Weights of a small GPT-style language model, trained from scratch on English Wikipedia.
Architecture: RMSNorm before and after each block, rotary positions, no biases in attention or MLP, untied embeddings, normalized queries and keys, some layers without attention, local attention windows, shifted keys, exclusive self-attention, LayerScale.
Training: a variant of Muon for these matrices, 798M tokens, 3043 steps.
Each number is 50 + 12 x the weight over its row's rms, rounded and kept within 0 to 99. Layers, rows and columns count from 0. The size before them is the row's rms in percent of the matrix's.

# layer 4 MLP up, 2560x640, rms 0.0685, rows 1450-1504, columns 512-575
101:46 45 53 66 50 59 66 45 59 27 63 47 50 58 61 63 60 31 63 39 42 66 36 57 65 57 52 57 34 58 40 51 69 38 42 65 49 57 40 39 40 48 18 53 56 54 53 42 62 40 36 49 66 42 31 49 42 51 37 54 40 46 71 58
100:52 57 54 44 70 48 57 27 70 52 51 71 65 43 20 53 54 56 42 50 58 57 53 59 36 54 51 28 37 47 49 64 55 52 47 42 50 24 68 59 53 63 36 62 27 57 51 63 34 73 37 69 56 54 66 58 40 52 48 60 61 28 41 56
103:55 69 65 45 43 77 52 20 43 51 35 50 69 46 55 61 32 46 72 58 27 49 57 42 53 64 37 46 60 35 70 69 39 55 43 52 60 77 37 37 33 29 48 58 32 77 48 28 39 63 52 60 46 60 69 59 62 41 37 46 50 72 32 44
100:45 38 62 74 48 54 57 46 69 65 63 44 40 55 42 41 31 44 45 47 53 40 67 37 48 39 40 44 43 29 41 56 51 75 65 33 42 50 38 59 46 37 52 44 64 38 51 71 51 40 48 45 48 52 52 51 48 44 57 57 46 43 42 26
090:66 57 51 51 28 42 29 42 25 33 55 53 41 55 48 52 37 38 43 48 41 45 39 55 20 55 73 51 30 55 52 39 48 33 45 27 48 24 55 52 41 47 58 48 64 36 48 58 62 40 59 68 58 37 31 66 58 70 43 47 24 32 42 57
089:48 51 56 74 55 42 49 59 72 55 59 30 50 39 34 62 58 81 47 65 52 55 48 48 47 64 48 51 32 52 26 42 52 71 43 56 45 56 34 63 31 60 29 20 42 59 41 69 61 55 32 65 40 37 49 60 41 46 41 59 49 68 37 39
094:52 52 56 73 69 30 45 68 43 49 59 41 16 37 61 46 49 41 63 37 37 52 57 53 40 58 71 65 62 42 69 38 37 55 57 46 54 49 49 63 62 50 46 51 59 55 27 56 43 76 61 60 57 58 42 39 30 55 35 72 60 51 70 55
102:39 58 46 45 48 49 33 55 61 41 37 47 53 48 46 45 43 49 63 80 51 36 36 53 53 64 27 34 56 47 46 38 45 52 57 60 55 46 52 61 51 70 40 66 54 72 34 66 47 54 40 38 71 44 46 57 54 50 56 51 47 48 40 54
094:52 37 44 41 32 58 60 40 43 40 41 67 55 42 25 56 66 39 48 45 55 42 52 50 58 49 43 42 51 46 52 60 21 43 55 63 55 50 59 42 38 60 40 36 58 48 60 60 51 45 50 36 59 51 36 37 47 64 48 61 69 36 43 59
109:59 26 49 34 44 44 52 59 52 73 48 57 50 57 38 44 65 23 49 67 58 40 51 51 50 51 77 34 64 47 29 60 39 48 42 42 40 64 53 42 46 50 74 34 61 56 23 48 78 52 42 42 56 60 45 49 26 46 46 61 41 44 51 52
088:73 50 55 53 52 43 60 36 52 45 30 25 57 41 57 64 54 48 41 38 23 63 60 57 42 43 52 46 53 63 57 44 37 60 46 55 57 69 42 57 48 29 45 53 56 60 49 47 55 54 50 61 59 53 66 36 44 56 53 37 51 46 69 55
100:39 50 62 59 48 36 27 69 59 50 51 48 41 66 54 63 39 70 43 48 47 38 48 63 33 51 57 57 69 63 53 51 51 40 50 58 55 38 44 59 67 57 46 56 46 51 31 38 41 35 62 46 58 54 52 50 35 33 77 46 49 60 35 52
092:48 68 36 28 19 64 44 42 40 37 71 43 59 54 63 60 47 29 49 51 66 53 39 25 31 33 53 77 42 51 55 74 54 47 64 55 57 54 67 54 57 38 60 34 47 18 55 46 61 50 58 49 48 36 47 52 31 45 38 57 41 26 46 32
112:56 52 49 62 31 45 57 53 53 41 44 76 46 43 48 31 78 39 59 36 41 35 45 56 32 48 42 45 58 53 57 56 52 51 58 56 70 39 61 39 50 35 44 52 60 36 43 56 58 41 50 49 46 51 46 39 39 50 52 56 37 43 54 52
102:63 51 39 72 48 42 59 68 47 49 39 45 46 44 54 64 44 44 25 55 56 64 49 57 41 44 49 38 37 52 59 63 52 73 34 67 39 34 34 41 39 75 32 45 55 52 39 51 39 50 64 56 40 48 67 44 53 49 56 52 61 49 38 53
090:61 46 37 75 47 63 57 56 34 41 38 47 51 61 43 49 46 39 50 41 38 37 34 59 40 47 30 67 73 39 60 59 61 44 75 56 52 61 28 30 68 59 43 27 75 49 45 55 60 59 54 43 65 38 39 56 36 50 48 38 43 35 51 69
105:62 58 46 65 43 43 40 45 38 52 49 55 35 59 53 53 53 42 55 39 55 46 61 54 25 30 61 30 76 71 42 47 59 60 48 49 56 40 31 53 41 48 51 38 59 46 50 46 52 53 61 57 52 44 57 38 55 50 59 28 49 46 38 43
102:41 65 60 73 67 55 55 49 56 59 44 37 30 68 51 49 61 52 29 44 28 40 53 53 58 47 38 42 50 42 41 32 71 58 51 55 51 53 26 51 41 34 62 40 56 55 30 52 47 65 56 67 45 48 55 41 60 50 58 46 57 59 58 52
089:61 38 26 40 53 52 55 54 46 53 29 42 60 53 27 27 23 41 50 64 51 52 60 62 45 52 58 44 85 67 81 31 52 46 50 27 34 45 52 50 45 34 41 37 32 41 69 38 34 46 51 64 56 49 44 51 49 54 63 58 41 51 40 57
106:56 61 59 59 42 28 40 55 47 47 45 46 49 58 55 45 44 71 47 42 68 33 44 59 56 43 50 40 37 60 64 38 42 70 55 44 53 61 58 42 48 43 47 63 59 41 41 56 48 29 48 59 49 57 45 61 57 49 33 43 41 48 56 66
119:60 34 64 38 57 71 56 66 52 39 52 58 57 38 50 58 51 44 24 29 50 55 30 41 66 45 38 44 49 69 49 50 42 50 67 37 47 58 60 49 35 66 41 45 22 45 49 53 64 40 59 59 45 45 35 49 44 63 43 64 45 59 57 57
093:18 61 40 53 57 52 52 51 55 33 45 63 46 68 52 30 47 48 46 50 44 45 39 64 42 46 34 67 60 53 67 43 39 46 45 46 46 64 51 44 31 31 59 29 64 43 55 27 61 46 71 57 23 44 38 54 58 55 56 32 62 59 59 47
098:62 42 61 57 40 28 53 41 37 49 66 49 47 55 45 46 51 65 63 51 38 48 26 50 46 42 56 37 52 54 39 38 38 72 64 54 59 56 49 61 44 38 51 63 45 52 54 65 62 53 51 47 50 54 66 71 35 35 52 50 41 58 62 58
103:56 42 59 60 49 52 37 52 55 38 49 72 45 33 52 58 54 53 70 47 46 65 69 39 52 23 52 63 36 47 57 54 46 56 24 52 44 61 48 69 65 50 57 51 46 69 49 48 60 50 37 39 68 55 41 71 54 39 37 64 52 46 46 53
097:49 37 47 48 37 67 58 51 48 47 54 33 35 80 69 51 65 36 46 49 49 41 67 56 53 66 56 47 88 48 67 39 40 69 57 52 55 69 45 23 46 57 64 45 37 21 40 44 47 54 28 63 53 51 59 54 48 45 60 30 39 61 49 31
104:50 58 54 43 34 49 41 56 69 67 49 33 65 46 47 66 52 46 28 41 44 55 43 49 47 52 33 65 42 87 41 43 52 41 54 46 41 49 51 40 41 69 35 26 38 47 47 49 76 59 53 41 53 62 67 70 60 62 56 50 44 40 58 42
093:39 67 52 66 49 33 57 50 61 50 50 38 62 67 24 58 37 54 35 51 60 72 45 30 67 56 55 50 63 51 46 60 47 45 44 30 27 61 65 55 47 55 68 56 51 37 45 29 58 40 55 69 47 19 39 47 37 55 35 16 52 48 56 69
101:72 72 60 30 53 54 52 51 46 44 81 57 70 68 59 56 60 39 32 45 37 68 42 54 61 58 37 67 50 35 59 48 36 45 43 59 59 44 70 55 60 49 64 59 46 55 49 49 51 46 76 46 37 35 56 49 43 67 57 47 68 52 70 68
084:44 32 41 70 43 40 43 53 48 50 48 62 55 35 74 62 75 50 51 35 38 26 57 52 31 69 66 49 35 46 42 65 42 34 62 50 36 47 41 56 35 43 38 61 48 62 34 63 49 47 68 34 57 51 43 52 53 47 53 63 63 46 53 66
112:55 43 37 42 45 44 52 51 48 63 26 50 48 43 55 36 61 61 48 53 54 42 38 53 41 26 30 32 41 45 49 70 49 45 47 38 66 77 64 66 49 27 58 57 58 57 46 39 60 57 50 29 39 79 56 38 45 52 56 43 47 26 62 57
103:60 48 39 41 58 46 47 79 52 40 61 52 60 47 62 54 35 63 52 64 17 59 45 46 75 60 45 38 37 58 55 53 46 55 59 44 63 41 36 56 61 37 44 42 44 41 27 53 35 44 49 42 41 36 74 62 65 43 31 40 65 56 73 39
101:41 63 61 29 55 33 54 39 49 37 66 71 39 51 54 64 65 53 43 40 43 55 48 46 64 46 22 25 64 62 57 55 36 61 43 57 28 42 59 51 15 59 38 21 63 72 44 55 51 71 45 59 53 39 33 64 75 52 35 68 50 46 47 66
109:47 47 49 42 56 44 62 54 45 54 48 69 37 44 56 69 67 45 37 27 42 57 68 56 21 50 60 51 48 54 43 59 20 28 70 57 23 36 57 22 33 64 64 48 64 63 36 36 46 42 38 47 48 48 76 50 69 49 53 39 52 51 48 60
089:48 53 59 56 49 39 68 63 65 44 22 51 45 32 71 47 85 50 49 47 40 39 37 63 53 35 66 54 35 67 46 57 24 59 45 49 42 46 45 79 38 41 46 58 50 42 54 50 35 38 69 41 44 44 38 63 39 47 37 54 72 47 21 31
114:71 42 35 34 49 59 47 54 58 44 46 31 52 55 38 52 38 42 31 52 79 40 38 45 56 47 47 35 31 59 50 46 51 76 50 51 57 53 45 55 48 60 18 60 46 46 41 50 56 13 49 42 41 52 66 44 11 60 46 46 34 48 55 44
094:69 49 56 76 42 68 60 63 38 47 46 57 31 60 43 74 45 66 35 39 53 48 51 52 53 46 54 60 60 37 43 41 65 54 54 63 36 58 26 55 66 47 51 53 60 68 38 38 45 22 54 51 53 30 61 43 31 66 57 30 73 61 45 51
109:67 45 54 44 45 36 48 49 69 43 59 60 31 54 41 59 41 66 44 37 68 46 59 36 42 45 51 49 59 49 32 61 69 48 54 38 51 43 51 54 88 57 56 31 47 50 66 69 41 54 50 65 76 69 51 64 32 60 42 51 37 34 34 51
106:50 52 50 29 64 49 58 39 55 48 58 58 44 65 73 60 53 58 57 62 53 71 44 48 55 40 57 59 29 60 54 24 29 47 41 59 37 53 50 53 69 50 49 60 48 45 52 57 34 59 56 44 50 65 43 46 63 36 45 57 51 48 81 30
101:25 45 62 73 36 64 50 79 35 51 36 37 55 67 49 34 71 43 48 44 53 56 47 29 46 45 60 60 55 62 42 83 62 18 46 52 38 64 66 55 62 46 50 47 25 47 30 33 45 54 63 50 52 46 49 49 66 51 51 58 23 49 39 46
097:63 55 38 67 35 47 17 80 64 50 25 58 35 48 60 52 31 64 50 68 55 51 57 27 43 35 62 40 25 68 44 51 78 47 55 63 41 48 68 52 52 47 62 61 20 55 56 66 57 28 52 46 53 43 37 48 52 46 59 30 63 38 59 34
109:39 53 39 37 47 65 51 47 50 42 66 51 36 46 67 17 60 63 44 54 56 84 48 47 49 57 55 47 61 46 40 57 73 57 41 58 38 41 64 44 58 44 34 46 36 51 54 49 50 50 53 43 53 54 35 39 52 26 53 56 39 38 49 62
099:56 28 39 53 45 44 50 53 55 62 70 69 63 33 35 56 30 63 60 59 52 55 58 62 57 46 45 73 61 54 43 67 42 59 28 49 39 27 53 57 40 61 64 44 63 73 46 62 51 58 61 50 86 36 33 44 38 33 48 51 53 42 53 66
098:28 60 64 54 45 62 66 68 34 54 49 45 25 63 61 46 50 69 65 58 37 58 67 68 52 47 38 53 49 58 54 77 59 48 51 31 45 65 51 68 50 53 55 56 48 59 45 43 61 65 63 57 50 55 46 49 65 62 33 38 74 44 48 51
086:51 50 46 62 62 49 49 49 56 43 37 49 40 39 63 66 49 65 43 34 47 66 58 36 50 60 50 45 67 51 70 46 65 52 60 51 26 29 38 44 41 51 45 59 67 44 09 59 44 50 59 47 44 53 36 46 53 42 45 60 61 70 48 56
097:69 66 20 38 45 69 37 71 35 58 50 58 55 65 30 56 36 39 45 39 35 29 34 55 85 57 63 58 42 43 43 61 50 31 27 48 57 45 32 62 36 53 34 44 45 34 67 47 52 50 49 42 56 44 53 32 44 56 63 40 62 53 75 40
094:55 41 77 46 45 57 47 34 59 41 60 38 42 32 57 58 45 29 32 58 59 57 41 66 68 36 65 28 53 46 67 45 38 67 38 52 45 38 46 66 54 38 48 57 39 61 59 72 60 52 30 48 75 55 40 30 48 53 59 44 72 45 73 44
093:56 54 53 43 40 51 43 49 58 30 55 52 22 28 40 56 56 26 59 58 39 58 58 40 46 43 63 52 49 36 32 64 32 52 62 55 60 50 55 52 26 58 40 43 50 31 40 44 40 44 65 46 58 45 42 71 40 63 37 42 59 38 44 26
102:27 26 63 57 46 47 59 48 63 33 50 50 73 34 38 60 52 45 61 45 63 52 44 40 43 41 39 29 62 18 57 57 35 68 39 59 47 54 49 40 46 35 56 62 25 59 59 58 49 36 47 62 45 74 53 37 44 60 57 57 48 36 50 62
092:55 55 35 33 32 36 33 55 49 47 49 48 54 63 74 31 53 51 60 64 37 61 46 55 25 54 70 69 58 71 52 46 65 48 45 50 45 55 33 41 56 53 54 49 37 62 51 43 61 43 60 57 54 68 25 53 58 37 37 52 58 56 51 47
097:37 54 34 49 34 50 59 49 55 38 67 25 52 40 64 57 40 47 39 49 25 69 16 39 55 47 54 48 62 67 55 39 60 70 56 46 52 53 58 27 41 37 41 53 59 74 44 51 56 36 58 69 59 58 46 50 46 34 43 60 45 42 51 42
096:47 71 53 47 52 55 61 45 62 33 42 45 55 42 43 53 67 53 69 61 67 61 59 26 57 54 54 41 66 59 52 28 49 61 62 59 63 30 42 48 64 45 63 63 56 55 43 59 51 50 58 44 58 45 38 40 45 49 51 65 52 43 48 51
098:52 50 66 60 45 44 53 68 41 55 60 45 42 53 39 41 66 51 53 55 30 53 64 55 47 43 56 54 57 71 59 27 52 36 42 45 43 64 65 42 72 55 45 40 62 33 38 47 36 47 45 53 61 43 69 70 50 34 70 50 32 59 70 47
102:64 46 52 57 46 83 49 40 27 44 63 39 59 44 80 62 63 65 28 40 44 46 47 39 45 56 61 50 65 38 70 46 69 39 42 60 52 49 47 44 77 43 33 71 47 50 41 57 40 38 38 40 75 34 77 54 62 56 45 51 49 72 49 45
101:58 62 22 33 39 28 48 44 57 31 52 68 45 58 36 57 64 54 48 70 61 42 49 47 44 66 50 57 62 45 35 32 33 53 44 59 64 35 41 38 59 37 44 57 66 33 39 54 51 47 57 37 48 54 51 47 54 56 42 31 38 37 36 44
113:56 40 69 57 40 53 39 46 62 45 49 49 46 50 62 51 37 52 34 35 60 52 49 70 69 76 57 59 45 60 35 44 50 48 27 31 48 38 42 42 49 69 35 38 61 51 56 38 53 40 46 48 42 48 46 47 65 74 49 53 53 52 46 64
# layer 4 MLP down (transposed), 2560x640, rms 0.0334, rows 1450-1503, columns 512-575
103:61 58 45 79 41 24 44 48 77 69 57 50 50 63 62 52 59 63 72 57 51 59 51 58 49 48 45 42 57 42 52 51 41 37 47 64 55 52 45 56 67 44 45 48 61 51 68 56 69 30 33 37 47 41 54 59 53 55 48 65 39 36 42 42
098:52 48 42 49 51 38 45 34 14 45 49 70 33 52 49 45 53 38 62 47 35 35 32 66 41 51 33 24 52 66 39 57 38 53 43 38 56 37 62 70 53 43 49 39 56 44 41 49 44 26 38 55 45 56 62 42 51 29 48 74 50 45 77 60
103:64 43 65 37 45 52 46 51 52 33 39 57 39 55 43 66 52 59 30 39 35 29 50 49 49 32 56 52 53 54 64 45 36 51 38 39 41 41 55 61 40 43 58 51 62 63 33 77 56 54 55 50 37 49 61 53 39 39 49 45 48 55 37 46
098:37 64 66 76 42 60 51 42 61 47 34 53 61 77 44 22 60 58 43 65 35 23 62 43 55 36 23 25 53 60 53 52 25 60 60 48 65 56 53 64 47 58 50 59 56 54 40 48 52 68 57 43 57 50 37 53 29 55 50 45 53 49 39 38
089:64 31 49 51 50 50 54 44 46 53 59 59 47 45 80 48 43 56 60 45 57 56 48 58 46 66 49 71 48 70 46 78 69 38 51 62 54 43 59 55 64 28 46 46 41 52 79 56 47 43 24 27 51 55 42 44 37 60 47 42 29 30 34 55
095:47 54 45 44 36 60 67 45 52 57 48 65 12 45 39 61 39 46 46 41 39 31 44 57 57 80 65 50 26 39 40 47 58 58 67 53 62 54 41 34 50 51 43 58 58 52 66 40 18 53 38 55 59 46 51 63 37 59 59 43 39 63 54 73
092:43 45 51 60 60 33 65 33 27 53 56 47 23 63 60 51 38 57 46 48 63 59 58 44 53 55 60 58 29 58 66 52 41 76 27 60 49 60 43 54 50 61 47 59 39 49 52 43 61 70 65 53 58 39 33 44 42 37 67 55 41 78 47 73
101:31 43 60 85 56 44 47 58 73 45 47 46 56 50 49 51 54 57 75 52 53 43 42 42 28 41 28 30 60 55 47 50 52 46 53 49 70 49 54 66 44 49 54 40 57 43 45 51 56 50 46 43 52 41 56 37 55 55 60 48 46 50 49 50
096:76 60 57 62 56 63 44 56 67 47 36 67 43 43 75 45 35 44 65 76 49 54 43 39 38 43 68 53 64 35 54 39 64 55 56 72 51 39 45 60 50 66 36 41 58 66 61 40 48 30 42 68 59 49 26 44 50 65 46 62 39 48 62 68
106:62 40 56 46 46 37 18 59 62 62 56 48 59 67 72 60 42 34 57 53 62 34 64 53 32 50 40 50 48 49 53 53 54 35 49 43 40 55 66 50 38 55 39 49 41 58 43 52 73 50 38 52 55 34 36 47 31 51 46 71 25 63 46 51
097:41 59 37 51 42 50 31 57 59 62 64 64 59 76 52 48 63 47 55 56 70 20 42 41 42 52 46 65 44 45 51 49 45 59 62 48 50 27 66 49 77 52 58 52 47 56 49 47 60 42 55 47 71 39 67 52 73 46 57 59 66 46 32 71
099:57 59 56 43 51 45 29 64 38 26 67 67 44 54 52 50 42 34 47 62 53 61 55 41 50 58 38 45 58 57 43 47 34 28 51 57 63 33 59 42 46 43 73 58 57 67 27 49 51 49 42 40 75 53 58 43 45 63 65 56 53 37 41 71
096:42 58 60 66 44 56 46 30 56 57 57 75 50 41 53 41 50 61 46 46 50 29 58 38 38 35 56 42 65 44 57 38 47 61 62 49 57 44 51 43 25 48 32 61 41 66 47 49 56 49 47 56 29 38 39 31 49 58 49 51 62 37 44 42
108:67 64 28 48 28 45 52 73 38 41 63 46 32 62 50 39 40 39 42 61 61 36 54 54 49 49 63 59 47 44 63 47 78 77 53 46 55 69 38 40 50 61 60 48 72 50 45 60 55 39 77 49 64 53 65 38 55 44 50 69 42 41 40 59
101:39 42 60 54 53 49 58 33 33 57 57 45 45 51 34 45 25 68 59 49 53 48 58 35 74 50 65 44 42 47 49 53 65 55 48 42 67 48 22 12 51 57 27 42 60 65 67 62 56 55 53 38 52 54 59 68 69 46 15 69 63 43 62 66
096:45 35 54 58 56 43 61 67 62 28 49 48 62 42 36 43 34 56 57 60 54 60 76 37 28 71 53 51 71 44 44 33 58 52 61 49 44 48 60 27 51 44 56 40 28 45 35 49 50 60 67 32 58 78 60 58 37 22 41 68 51 51 15 37
103:49 59 61 71 35 39 48 28 66 61 62 48 48 40 43 55 50 48 49 42 51 49 26 44 37 66 53 48 51 55 27 57 64 26 59 66 59 50 41 65 59 41 44 51 52 30 40 62 62 57 58 51 45 53 50 43 45 40 62 57 38 33 52 48
102:72 48 58 71 42 41 73 58 49 50 57 50 50 40 59 25 55 63 55 35 55 43 53 57 53 61 64 60 40 57 17 64 59 38 48 50 45 53 50 54 59 63 73 47 75 46 42 52 63 56 62 49 63 54 28 37 39 47 35 45 71 47 48 73
089:51 43 54 43 48 37 35 41 40 29 65 39 52 65 41 51 43 57 42 56 46 32 64 23 53 34 52 77 56 42 62 52 40 61 39 66 36 51 50 62 41 53 40 45 55 64 58 40 29 52 40 58 60 65 56 34 57 46 60 54 39 57 51 64
083:45 34 34 58 56 74 82 50 63 61 45 43 31 39 61 58 59 71 48 43 81 62 53 68 34 33 45 44 29 78 46 36 37 60 54 63 55 74 54 51 52 46 43 35 51 67 32 39 42 56 75 48 08 43 62 71 70 49 50 51 38 59 69 29
111:35 47 55 42 45 40 54 43 60 61 48 48 60 47 53 52 23 40 56 54 56 53 48 67 61 56 38 45 58 61 51 49 54 22 46 47 64 59 62 50 64 63 57 53 45 74 75 48 60 50 58 57 33 56 49 56 58 64 57 54 52 32 55 42
096:20 35 64 48 50 34 56 40 46 64 47 56 67 42 45 48 65 35 50 30 43 43 42 64 35 46 43 55 54 45 55 65 50 59 65 69 58 51 40 43 75 51 69 66 29 48 33 46 46 36 72 49 48 55 47 49 40 54 33 58 61 62 50 55
098:59 72 70 41 54 49 36 40 36 57 48 49 62 49 37 61 37 61 55 75 51 46 33 71 54 68 58 40 57 71 42 58 35 63 50 43 47 39 71 43 43 55 55 47 24 42 49 37 53 66 60 31 56 59 48 47 52 49 38 51 54 72 39 50
103:59 43 59 56 44 25 35 61 47 37 45 51 54 36 45 52 46 54 51 46 64 44 59 67 50 40 56 43 55 66 52 45 53 50 73 35 44 40 41 29 67 62 63 61 33 56 67 52 47 52 60 52 57 51 65 57 59 51 43 44 52 45 61 39
097:40 39 44 45 45 39 64 40 67 44 41 64 38 37 49 51 39 32 51 43 55 63 50 66 42 71 19 57 38 48 52 63 44 44 52 57 42 24 37 55 43 49 52 54 43 65 48 35 50 61 66 42 65 44 44 56 48 52 70 56 55 51 31 60
103:43 40 56 34 51 49 35 65 69 47 50 53 54 68 27 42 43 51 52 48 51 22 32 40 73 43 60 51 33 44 50 46 83 53 22 64 60 47 48 53 60 71 73 56 52 55 33 54 70 37 37 61 56 63 59 53 54 48 68 54 47 63 54 61
095:52 57 42 37 40 43 47 61 60 57 58 55 49 45 54 46 47 32 34 65 34 45 52 64 58 63 52 30 36 48 46 32 60 31 40 54 40 51 95 35 31 38 52 62 62 32 58 63 64 63 19 51 52 44 39 32 42 46 50 62 34 51 52 59
101:45 26 68 35 38 38 60 56 33 35 49 65 41 27 39 67 49 70 34 62 40 42 27 45 25 51 51 50 46 64 55 41 37 65 47 35 59 63 60 48 62 32 43 66 44 71 68 56 61 59 61 41 52 33 49 72 50 42 43 35 47 60 50 50
091:66 78 34 47 47 52 31 79 45 43 65 48 48 46 52 59 53 61 47 80 46 76 33 74 67 41 43 50 51 40 69 64 69 69 55 45 53 60 46 53 47 58 46 53 37 59 54 34 47 30 57 64 46 62 49 40 59 49 41 41 50 41 53 56
107:33 73 44 43 78 42 49 55 61 60 49 66 63 44 54 41 52 52 66 51 64 39 43 61 33 56 57 43 59 47 63 50 61 44 27 46 75 54 57 60 46 49 49 49 44 64 52 30 26 47 46 36 44 43 65 33 49 57 51 32 53 48 64 60
104:52 52 45 43 62 59 68 69 70 40 62 40 66 54 37 63 28 56 55 56 56 56 57 49 35 72 60 86 43 34 37 76 63 56 68 55 56 63 54 43 66 63 49 69 51 64 55 32 41 60 45 45 70 29 46 47 56 74 46 61 36 21 41 34
102:50 70 52 49 44 39 30 38 50 56 63 52 48 47 36 52 41 47 64 47 64 52 55 42 51 58 46 60 45 52 52 55 33 36 48 52 51 43 76 46 46 69 46 45 43 58 49 56 68 69 51 66 49 46 58 66 54 60 40 38 70 71 42 29
104:54 55 19 51 44 37 47 59 39 25 32 53 65 59 27 59 58 66 46 63 46 46 34 50 39 38 41 56 46 52 58 26 49 60 41 62 37 53 52 36 46 61 46 58 48 38 56 30 49 59 47 50 46 72 66 26 50 57 41 30 48 53 58 45
092:41 54 51 48 31 42 59 37 59 39 48 28 60 32 63 56 60 71 54 49 72 71 25 51 56 54 53 42 61 48 66 54 48 55 67 51 33 43 36 46 44 48 90 58 68 62 30 47 34 48 36 56 55 42 39 43 34 62 48 40 50 43 31 32
104:59 43 47 41 62 59 23 68 72 55 48 51 56 34 39 59 53 23 54 58 90 34 41 60 39 67 40 59 46 42 58 47 66 36 42 54 47 32 54 43 44 31 48 48 51 49 49 38 52 53 38 59 53 66 61 64 35 24 49 36 49 46 44 44
093:41 31 65 43 78 46 60 42 46 43 66 45 47 55 59 51 54 35 71 53 42 44 36 35 37 58 41 54 31 37 56 20 77 63 57 44 47 62 35 80 52 53 52 47 47 58 51 47 67 60 67 46 34 64 54 73 54 57 60 46 49 55 43 50
105:39 60 33 54 58 31 48 28 46 55 48 44 58 55 52 48 60 58 47 47 44 17 58 39 51 66 61 75 49 40 39 61 57 23 57 36 51 65 58 58 44 42 59 47 65 48 53 44 54 30 65 59 65 45 68 52 31 46 47 61 65 61 49 39
101:66 50 40 49 42 47 50 79 42 49 39 50 63 46 77 62 38 50 47 75 84 32 47 54 59 44 55 41 23 63 45 57 38 34 54 60 48 38 66 27 43 51 27 59 38 62 45 54 60 61 49 72 45 45 48 51 48 48 39 44 43 55 41 44
098:48 53 37 61 54 47 45 48 55 58 74 33 19 40 50 67 68 47 62 55 53 27 45 45 63 54 50 51 66 41 55 35 71 56 57 29 60 60 46 53 35 47 56 29 43 56 47 77 58 49 47 52 51 36 65 46 60 43 35 49 67 69 58 50
097:26 58 55 56 43 19 53 40 57 46 56 48 52 55 71 44 49 42 55 49 32 45 47 56 60 38 74 65 38 49 52 46 39 56 45 57 56 51 39 36 44 52 47 41 52 63 43 52 55 62 43 50 33 44 52 43 53 37 19 37 73 64 76 74
105:39 52 24 54 59 66 62 45 61 46 44 73 48 60 67 52 38 64 37 67 62 46 26 46 76 37 48 38 35 51 48 57 46 51 42 46 65 58 49 37 27 71 37 42 21 42 34 59 63 66 68 63 57 50 60 48 70 55 39 71 43 33 59 37
098:50 46 60 41 59 51 64 45 63 67 31 42 66 43 53 54 59 51 54 61 37 47 31 39 77 49 52 43 50 60 39 59 54 48 44 36 55 43 63 47 37 28 59 54 44 36 58 57 41 53 71 46 40 72 37 49 59 40 46 53 29 44 58 28
101:52 51 43 52 64 56 43 37 40 53 43 41 52 48 54 61 35 55 50 63 53 55 37 50 43 52 37 32 52 61 42 44 46 65 50 63 66 45 38 58 55 32 58 27 59 54 47 44 48 26 65 48 53 27 55 34 40 38 45 54 70 31 52 38
089:50 46 67 48 64 72 32 71 58 76 66 75 38 64 40 43 62 33 65 36 64 45 59 50 36 68 33 58 64 68 39 43 70 41 49 56 64 61 59 37 36 27 47 45 66 48 69 42 66 43 38 46 50 64 46 72 47 58 31 52 35 37 65 37
098:56 52 59 37 63 25 76 48 24 51 51 60 75 45 71 36 43 44 64 42 59 43 70 61 27 42 44 49 78 62 45 54 32 54 41 39 47 44 41 65 67 60 37 52 36 54 32 28 64 62 72 77 53 63 44 56 76 42 39 75 54 37 32 86
096:66 78 63 60 71 61 68 29 54 50 50 52 45 53 44 88 61 65 27 26 47 78 53 40 46 49 67 48 41 59 51 38 70 63 56 65 44 75 72 64 45 47 50 37 45 59 51 49 36 46 59 58 46 52 59 53 59 68 33 36 37 50 42 39
100:54 52 39 52 53 61 30 45 67 52 53 70 63 78 50 60 51 50 47 58 66 36 43 46 71 65 40 51 51 30 37 40 74 46 50 54 28 52 41 60 65 41 39 42 60 39 42 70 40 49 55 48 48 33 63 43 53 53 53 55 31 46 54 70
103:58 37 50 24 46 60 33 49 68 68 30 59 52 47 51 62 53 47 58 36 68 51 33 48 45 57 55 50 32 44 45 53 48 40 29 40 45 43 46 41 53 42 60 43 58 35 38 76 49 37 31 51 53 58 45 40 46 37 36 51 61 47 41 47
095:52 57 58 53 84 29 44 52 49 64 24 37 61 24 50 58 31 54 51 39 40 56 61 50 77 50 53 48 31 52 83 68 64 52 55 68 51 29 59 41 42 55 59 45 47 46 42 42 57 35 38 47 58 45 69 56 31 45 57 33 30 57 49 55
097:69 63 49 50 57 40 46 40 44 36 40 72 60 42 55 59 43 41 82 43 28 43 50 46 69 54 27 53 42 76 37 30 56 68 48 60 47 56 34 49 40 58 52 54 23 56 54 59 53 52 54 43 41 58 53 32 39 50 39 52 46 37 62 56
097:48 69 56 69 83 51 55 69 52 53 62 47 35 62 46 58 72 52 50 45 46 68 63 29 57 47 58 50 44 57 51 33 67 59 40 56 60 72 55 32 51 66 68 54 59 62 65 65 87 24 44 60 54 49 69 50 39 45 37 60 39 56 68 38
100:38 37 38 43 45 49 42 52 61 84 47 58 61 51 34 65 56 24 43 37 35 56 36 39 33 65 55 41 62 35 38 57 36 42 48 33 44 67 42 51 80 62 60 49 68 29 14 56 35 51 57 64 60 27 57 50 54 39 41 53 43 66 60 58
098:52 38 67 50 33 63 50 30 46 42 58 50 44 15 75 57 49 61 55 54 45 65 28 49 64 33 57 40 43 58 55 55 60 51 55 39 61 41 52 20 80 29 56 36 52 62 40 49 57 24 50 52 67 70 50 38 57 57 34 40 51 50 65 34
101:48 41 39 60 58 75 56 64 74 44 49 40 50 57 59 35 36 49 50 54 56 50 54 86 31 24 57 68 53 60 40 91 49 43 51 59 52 46 62 62 47 43 59 65 43 58 56 53 78 60 66 49 44 40 64 52 52 58 70 48 34 59 44 21